From a checkpoint of a small transformer trained on Wikipedia.
Size: 8 layers, width 96, MLP 512 squared ReLU.
Architecture: biases, untied embeddings, local attention windows, shifted keys, an embedding shortcut.
Training: a variant of Muon for these matrices, 6464 steps.
Each number is 500 + 50 x the weight over its row's rms, rounded and kept within 0 to 999. Layers, rows and columns count from 0. Numbers have three digits each. The size before them is the row's rms in percent of the matrix's.

# v: layer 4 attention value, 128x96, rms 0.114, rows 52-63, columns 0-95
# o: layer 4 attention output (transposed), 128x96, rms 0.0609, rows 52-63, columns 0-95
# q: layer 4 attention query, 128x96, rms 0.099, rows 64-83, columns 0-95
# k: layer 4 attention key, 128x96, rms 0.0937, rows 64-83, columns 0-95
v52 102:573544482483432445564554539488469617550432475557464467443559477525407498513481510472519453485469450473539517480462501519575421444483531548515483497489479467512565589566440562457422452474507514564462451535426520486571459626481452542535532586485520468464488540573502435520345534477426493568
o52 091:529482457502503506569503606557448535523489425408556502443485580420480512542464444488545514518549569563509578465488498418516524479460482539549524549527448452536425605522457535478555589501546516457391476478544479504569507570513426550553581519609485509581489458523519517548441504392442420500
v53 102:558564506496492488378484452485566526479450576544495449390478497516602566509464478576472428485526514465533483535587409518483570590490607532509529496579515529474563522513492421478536464427474519500392564561547524507505582421450542489466548538445604530546471508504463563514508461488534545576
o53 097:524480498500429618502468467507567508441530485537578505501508510537553530414457542509518485517485466428502594474520538417412560505556539592501383545455423519499527427574472485512498508564463459483465551385479537458517503430413445464450424533594446525571503515444519459495549548592478453431
v54 100:526447546569482498456498572533517542515415501533584535538512548502561477499436540488489550505458548578461532373553542505445357461548460552534543479511467508483432499474386545486441469591592485472434498517523483508527571513510399431508453507496472440399605510425533512565451529476466455516
o54 095:584571495478586506507435491516486509479419457536434483552472444611433378486478572575517544565515496554541510450554492475464483500537567489536558497581411568547405588520547531533546437487477468512509518520554524486473563620461422597464513549503447488498508531545482477534403533477526569478
v55 100:490537525457506429545517560526557443516474545478522547426498500497497569478535433591462471425594528435492459492500434654457441452572460559456479548556431513455432514521584519423541510452498459443387488470574458565477554441518499449502495500519556578437514534430570494486467546508492402457
o55 090:473534517566618519498471461437513473483460612486464545548458504438386526570444485458447420561476450424473483493396536508480465511513448468494565556582479542450485535478523470521485573482537429452524526543487529514540526418444463483407586446514469512486411541361588482509464478526451515436
v56 100:524576515449478420449404540508494522419492449526521409484495571495483426580497497555543518503489458517456464493590570500483476489402492562450467415463468460524509420573504648528469403396608478459445474490509462472497563526492528498514549546567509556493529519627433480540508485458477493479
o56 097:554471459569426505465586568473430486474563507508484505490617471531438540546455532488419464479518438485454500485490502500536497545449476512456503484476500493436505556530586624492587512474478516520495504565625523519476422530478577540464450472587573521468390436481364460511547478492578585522
v57 131:453532563489595483529455449512498523519529442537544437473487476376561515468526457477553429481534486424558522445558560531542652516501453478515484494510500393513525522554475494505539495468512433421552462475517468473410479545617613474461538445585452564533530472498437522514567460489494503379
o57 097:484463524493518526496476466521477497442561469522566474443503587560449535460503527399450452543523488411384607537570469484489501513402449447513474452446577490555482441553469551478337454528588525484515586529585505571559518513565489486501528566508441448450520497558429545537519514532507572519
v58 101:545575468574518556511459577388535499372525470533456540585468447468510506519478440478505592496437452520496509568494578448468443512492574415554552459587542471500518486452557495518547472522454525490544563459503456411475462490404530537571453475483470497478519620552616469486459472528564431511
o58 090:491610556473524601542529482495611554589605465593569550474427432558530489474499390535460405472494464546498521528483494548489435472518386540433569533494560489548501484508551499418538547516484514500510522547438466525591547522489427584492540485462470527531457539501550493510577478529482558578
v59 091:521435545490488469524549528371487411508457516429525456530536478544390485489417473479442453578552503586609537531520395474469451513533517590555529486490413499453449459413512523484436502471494430563483533545504400523505486486480480500566460458534456421460470585583573539480519437460503565472
o59 091:496457508452489437486482619581526550504445471526463441587509553538495392653506514533511509590551517489504480499470488438436434449535554535509583568495449565495471427540508426434420517555627486472514514550405559489535528491474501523535507520616564481450494475508469479407501485481480481478
v60 115:474491640537484514461522437469487395570435443498447552525497388468600496523430487400521425524447434457542480455559579430521486492474510493589440463524486450490573531544474489545482423549497605490553553426534442464541470460436460491470564441469486460519491450467447535519497570430535526490
o60 086:600462483508431482475509494394420515520365570508499488455403414452462556525489482447463530464496510468569575481487496502590548501456425536495542487527588542457550435549544534512506473593517530482555479389429452432542447514495506517435526487593431563490465497523459491476485594415548477477
v61 102:462548527402507474540526559453545540525518415558506534515554511522482522526545450490422481427490524459529468625488501589496484513552442489355514405537448477518415488500559458480455522457489543490450512539449440504515548480610552549499457444488624544422520494458481371549540457508566538510
o61 092:472587516408480503475574529434472497436490403537476483517516481463485488534537507462518526586475532473412506583563562592506497582561505593531469476563533487454552476632544492492522449448540509469499514533477526538501515394522460488581509494422576529449418392495523408447435469477523404522
v62 107:454500522513514507506502533511463435551467509472461498554516481405474471557477586457494460412541463609461431494516451475569506494403455519556480540495521526437636479490562532644493479494503471573509465535493535546455463532469418518487480561463415501561498524507442452490373586462439406575
o62 091:466510374519554424515474558502541514426540551544574485475497447421450548504458491676465536542558509471468476460470528550608542422421514470557526437584447553484481487511489435483408539502520545479410588520476598511509456502523430449547517440425461485483516510510455510528523427506530489518
v63 109:417438454502417553447438562494417587463492476494496467446488516500540521536506603467536503515425519552524541482459512432542513551602459408478521596517457632506476499427485412461454485429558525560532591457497511498550461465455493497485447529520395434524540485541448512405538463575531457532
o63 092:509454467429456516475418584514532400562467583576466453425444480382519460502437486472461534497416507511462511500451546524514485550502532484536531482479636496534494628505509486442482509503538541480457556512517455382419477513564497442556437507517459465529485508407551512529486577496452622453
q64 030:471386507587580463523445444512480506504518479561495467511551444407524420596483442457526440498504490408547487394596459515525493524522553517557464486367498478463469602513504509553546539532546535533565497412470445505506507517567484447585450453498452572482513462521399492455502511488428456423
k64 028:418512554485572493441467495438520523478521433452475440559518501424539440591475510480512431447336487488468505465618477532415506456507434517548446436496571458498486480488528460496563472546510395474560569471493530574550473474476502525579463537442513579449416527506473547562587517474596512494
q65 034:506514544585499413513472473549472479485606532504502505548488464439513447490489446519455510490476551417367468518461549560557423525479520408490419447483570522510485516625602489493537518549477482417612522450520583557548424583518422530552503532590439558516519470492472479499502474488516587469
k65 034:581568458477469470465481443389416479438595498504464450509564409533463478500512402476495557549515476482491470577471476587543481545495508466456534445546492430517429528536520487493480468542486527449570541405537589469495467514567468474557501598564445509441378452445415516446496506445505411450
q66 036:491531544620601512524472496387464535520511408507465443525496390493532511469498488500510440576483448471579530435553539469468537511448482477480544514464507433535392592444472473432571458462477452434495443504476537535521401467541493469564510482424543589515532590524438516495441580423431488461
k66 027:434463579552512484463433502474498508497452462504405521490464527456522533539450428560549531469533550476532535454599517514632505500500476526360514393546557629465452430523439458436545454518547607472517526495541511567457527526472511499514506509493437532464530479539640497556476525492531452423
q67 031:482493465480557560473563611607496443633555525403405496482426547536483448478517460488470520501528461505422485497542573542534500546586503463413529508459559602486470381541515508479488434467528501366563504536506502438486494510503525512497440551517439524482540540574533492547447476442439447531
k67 033:561426486550410479583433518581449461496559463525471478443485425577479427474491521514433530553538463467511515570496470623431564443506506437453510506416458489542394487570474497468394506518583507522510532528548613444555516498590432535474518547476428464513509496454470457492493583505490408480
q68 034:527434465569453526557469563380549493540484462531570446431510451544417517496470537466474444473518543465584541479538458471507505504486472485487512531412410398477461473408483597544425499534560608487420431479503550611540491497484465446499497536515565462505415523595513572511507595546505516501
k68 037:463466504517477491525491486564634416535567464477564620483496512482485502577517469499554490456418551444498459534469505516543532490521557486442440380533459576471507559559566573572542427510487445533493511572515476506456497524403507510476613452497555614462519391506451457530444546510540484439
q69 035:521513439477584462555566419518520572512510507499548468508526483558496560418520450464545488537518510616530494591525471439501554475524535574545617545589489386546462531528456529497541600505498524465377471508460480505506504548454566463402433453462497472517501470571546481529445433441466500613
k69 039:546501506355516417451578538483433584473497529490501489511559493400453467435526482589501532401430471506581483486553531527461537476434553526452484480592487559498500573521449495459519506426500466590490499622543545440453529444501519516535552506555563397548505508509474461532531513512547564390
q70 037:517547490571492453529519438512575549525397522483510498568493545463533539525510376539483540526461464543493559548437479519478477496474529440567534472435499515490526562533539499528562521433397470585372475545534436428473424444430397546459597511527502493599492496565523474524566448494606535544
k70 037:519502439443521541425539501473551513430485567519439419426558473488402472395485456476518505508544489467557443471433519501531567484517437565451592615555499586542539491440484449492484493502403480425478524524468537496451536463485557492435358539528546437512411510529498498564424599489486468491
q71 040:538515628569562498486445373547505498512484502549480498559516455456586583448494563565536504523442495590555571495462469425487507471510464468520557557498543511541436520419506520471497497478398596498500542431437396442462398565504441469463455524454428501523535491501584566457522494451476448540
k71 039:480459454539469546506460607580476400557478462516469535506492494480472455392467564492454480489495415502606528411462492501554490503377511535450528520417488599527486586466492447467490477571568453482578532507590578531498439451558494451528528546470371506491501545444426461532492520541497532438
q72 042:480512523473435514419483617463612614556553571587482480518489520452518455542439453589599538489474607442562516465487447489527455550482475537388480485505531487492590534537522515487487440506559487503519489607478555484538487541469462484497488507563532472507508495570606470569408573477556449488
k72 045:460494485528484424526478572355491459472456504459408529400607460505561428473529492509481516546501532448488513484546543474490425536559476493494586527568396501447511553455501551499488424478390525490410494571488519512466473410512455439487501442525610501416562438529546546502455526432471527436
q73 048:478574538583529428502513364487472535471474507509460464566544500427534485480577443530558473563455467520522579504574481523508522461449465547523546525498573438591568566516560480506553413442487535434472483389453356556504484478541436473506517548468502458544479540433500530508458474377477500430
k73 048:490483557506557557465471517511467468484404542538347515489501454450547493477470540529503578479431535527604453502500423522545487528503459532418465547414493541496562489509446422476527586572482556539532495481495610530489463462579510502457454539500391478543444569468529489646534478397469485520
q74 055:435423517490410457471397605426435476436501533583476438415487516467466404464480562458550495439519575505479604529482542527495437507455488546395494487513492535469489435516493501512468455516496495468548571481595570478543574465581458462557586472600431513446464484498495401515476525478460519521
k74 064:605528534494506436585569575414515559507504565531466525438585462449577451484492511467522544477467602451470488536570512435492445508595502447545504466583435439418475514482529540599482424390475566516485585542501465502487451458453495477504472498543562530506564506463562552516467576393513534520
q75 044:550511527481489467550513488467437511456515440450589518381529548580508535472490428390446489571594461529436539579573447509396559462479486524520464577533480527494408460469517576548524539480519446448483390434506453551507524390467528521469496492506480531512517451594421400466517538482490490447
k75 037:479539451463477455480451493486515493467464507457469513535473423395433601510432565471474497485574460557443511471434425520550531504381541537422502469559557581546489567556368415454469584556599488540488484511577494400476574517506561531531484576529471476559485496474542462568521483539536469497
q76 046:494554467476515437526535356485528496467399489552525471576562429459501529554591517458531542485486480561538513520544420492495634446476470475562590498499535476522502444489595539438491521472524514477434495463397426464449431569542479527443399494464514528462479511406420535522438424447524508476
k76 060:478506525545606517457503496542523518518443508485476527521460484503532643508483541550453510458475453526590492456454418504520572521463465507546489557393501531522553534530509449425575624622540476461478501465509522486497495542540503484482410579473409510547422565464556485579595417537427539555
q77 044:481438476438410451456505507504453404419448402537489497471511602531426450461501634452410489495466447498469553538496599494464436509535555494549431469484520518511528395492487439573502488554488522504548471415570568493584582458549494526512569465548500506481457463529519450441465519615506538496
k77 082:450516460434513519402441385597565522501576464499535467565460498588462461571533445544503481569545463516450469456496566475500646445445533492464415490467549513540565480575504485475532470544558458463473418448480468531484475526409489596480522452409417487542467530477428523546466446549502474470
q78 066:458359573541405488460484544557477468508564503606494497548462472425482554533461581536576499469483483473532540462453538512590415524462497529445568460474538461471507563562376441457526489549460529570596589464523570503508495535539444488602590520570496481480462518504504475501506455450439464532
k78 080:410509480482554528373458411560555498519514485510481441567427512552483482561534427595506461543468432486525474425496544512503606490465502527450430532422513526548560506507481460419582528597520443449486427435470511538497492535468490546478494528419403468504418553478428532603501423527444474479
q79 055:434402528555513570487429563488550476546539528514433520415456515527551483558451565507568552477492565514524496525501486559555403522494438582457468442480466515430468556564470522517452409557506476523534585526531597596531442435544460414522578444484486522406406522517495431458590519487473500523
k79 096:577504505450462475562490462486494562513610504553532473484587494491492436485533501451557526534532556499422487533584537442482469489554535419511478420602452433435501468517530564606474374374483558501486517486538434534456468497414468496482546430501579503509582490466446574465464571426542517483
q80 122:522481524488436426413559501419508404495559488523437469523559461490406628536505528578436439463469521464434554429523526517483531487459518522521388510471526408474476507525496455410457537494477561558517525423411542497563573589536565540614472487555511553488587508464518480512465516535543457462
k80 103:486536482474502398561480444394484528398520436493464441605562492529432508589539462479376474484595530499485485457561563527481514486536475547448461586508522495499432508532552493437493507464504563489566470433520463456597546620535473561511453461511455552563600475519559470499528527534487483411
q81 099:522453525543472572423560556569532444622514571508538542403485469460519543395458572540564484503365488485460518514455424459514504493459555448592510398485461477510541487476436505552489514545493446529420531514443584561414465394481570453511518524492562480432459507475473508502457537484535494562
k81 128:527463524492433473401562511452540407553565532540475497480533456465435641488487541604486405483404502455421550412527502500478544484457555489548417467469506406466513509507464439422453539510478538558503537418409565523525536531514581534618487511528536539475568520454506480519457521526537447480
q82 127:504563548489423460553544393484411582483409528505509476558473446594509494527497545448449368496471503542454531547497488510450473529427580500493545424441487581459467516483502453558553439528526565431516409551540600498448435408579534492532559547506489509524537520556463484404501472511460443532
k82 127:525551514469428473510531395493445548501437502482501427538441437570481489509510501451498390460508534512389497435500500519427506514502590512507491371489484590505410498499531436566512470480547546363520466509537609451445428470565494439457548601487500445495535474496508438414521525462449451511
q83 135:491486530537517489537480522484490531475512514529544569531593541495530530525485552510466523563437447531611546613490500502562463513432481454467571581444512467422632532473434523455536460557466524620486438537487454547539528476491560600607524434522514604536504565556437575511458445568528520512
k83 132:499515555505453456564505460466458572490471528532545562547558496549506510529476573478466428565428448542566559609496487517529472519400524450473582529420491525410576530480458478484564438563488548570491397560504528539487481444543562581607547467515504577551528567572424572448463472559502476529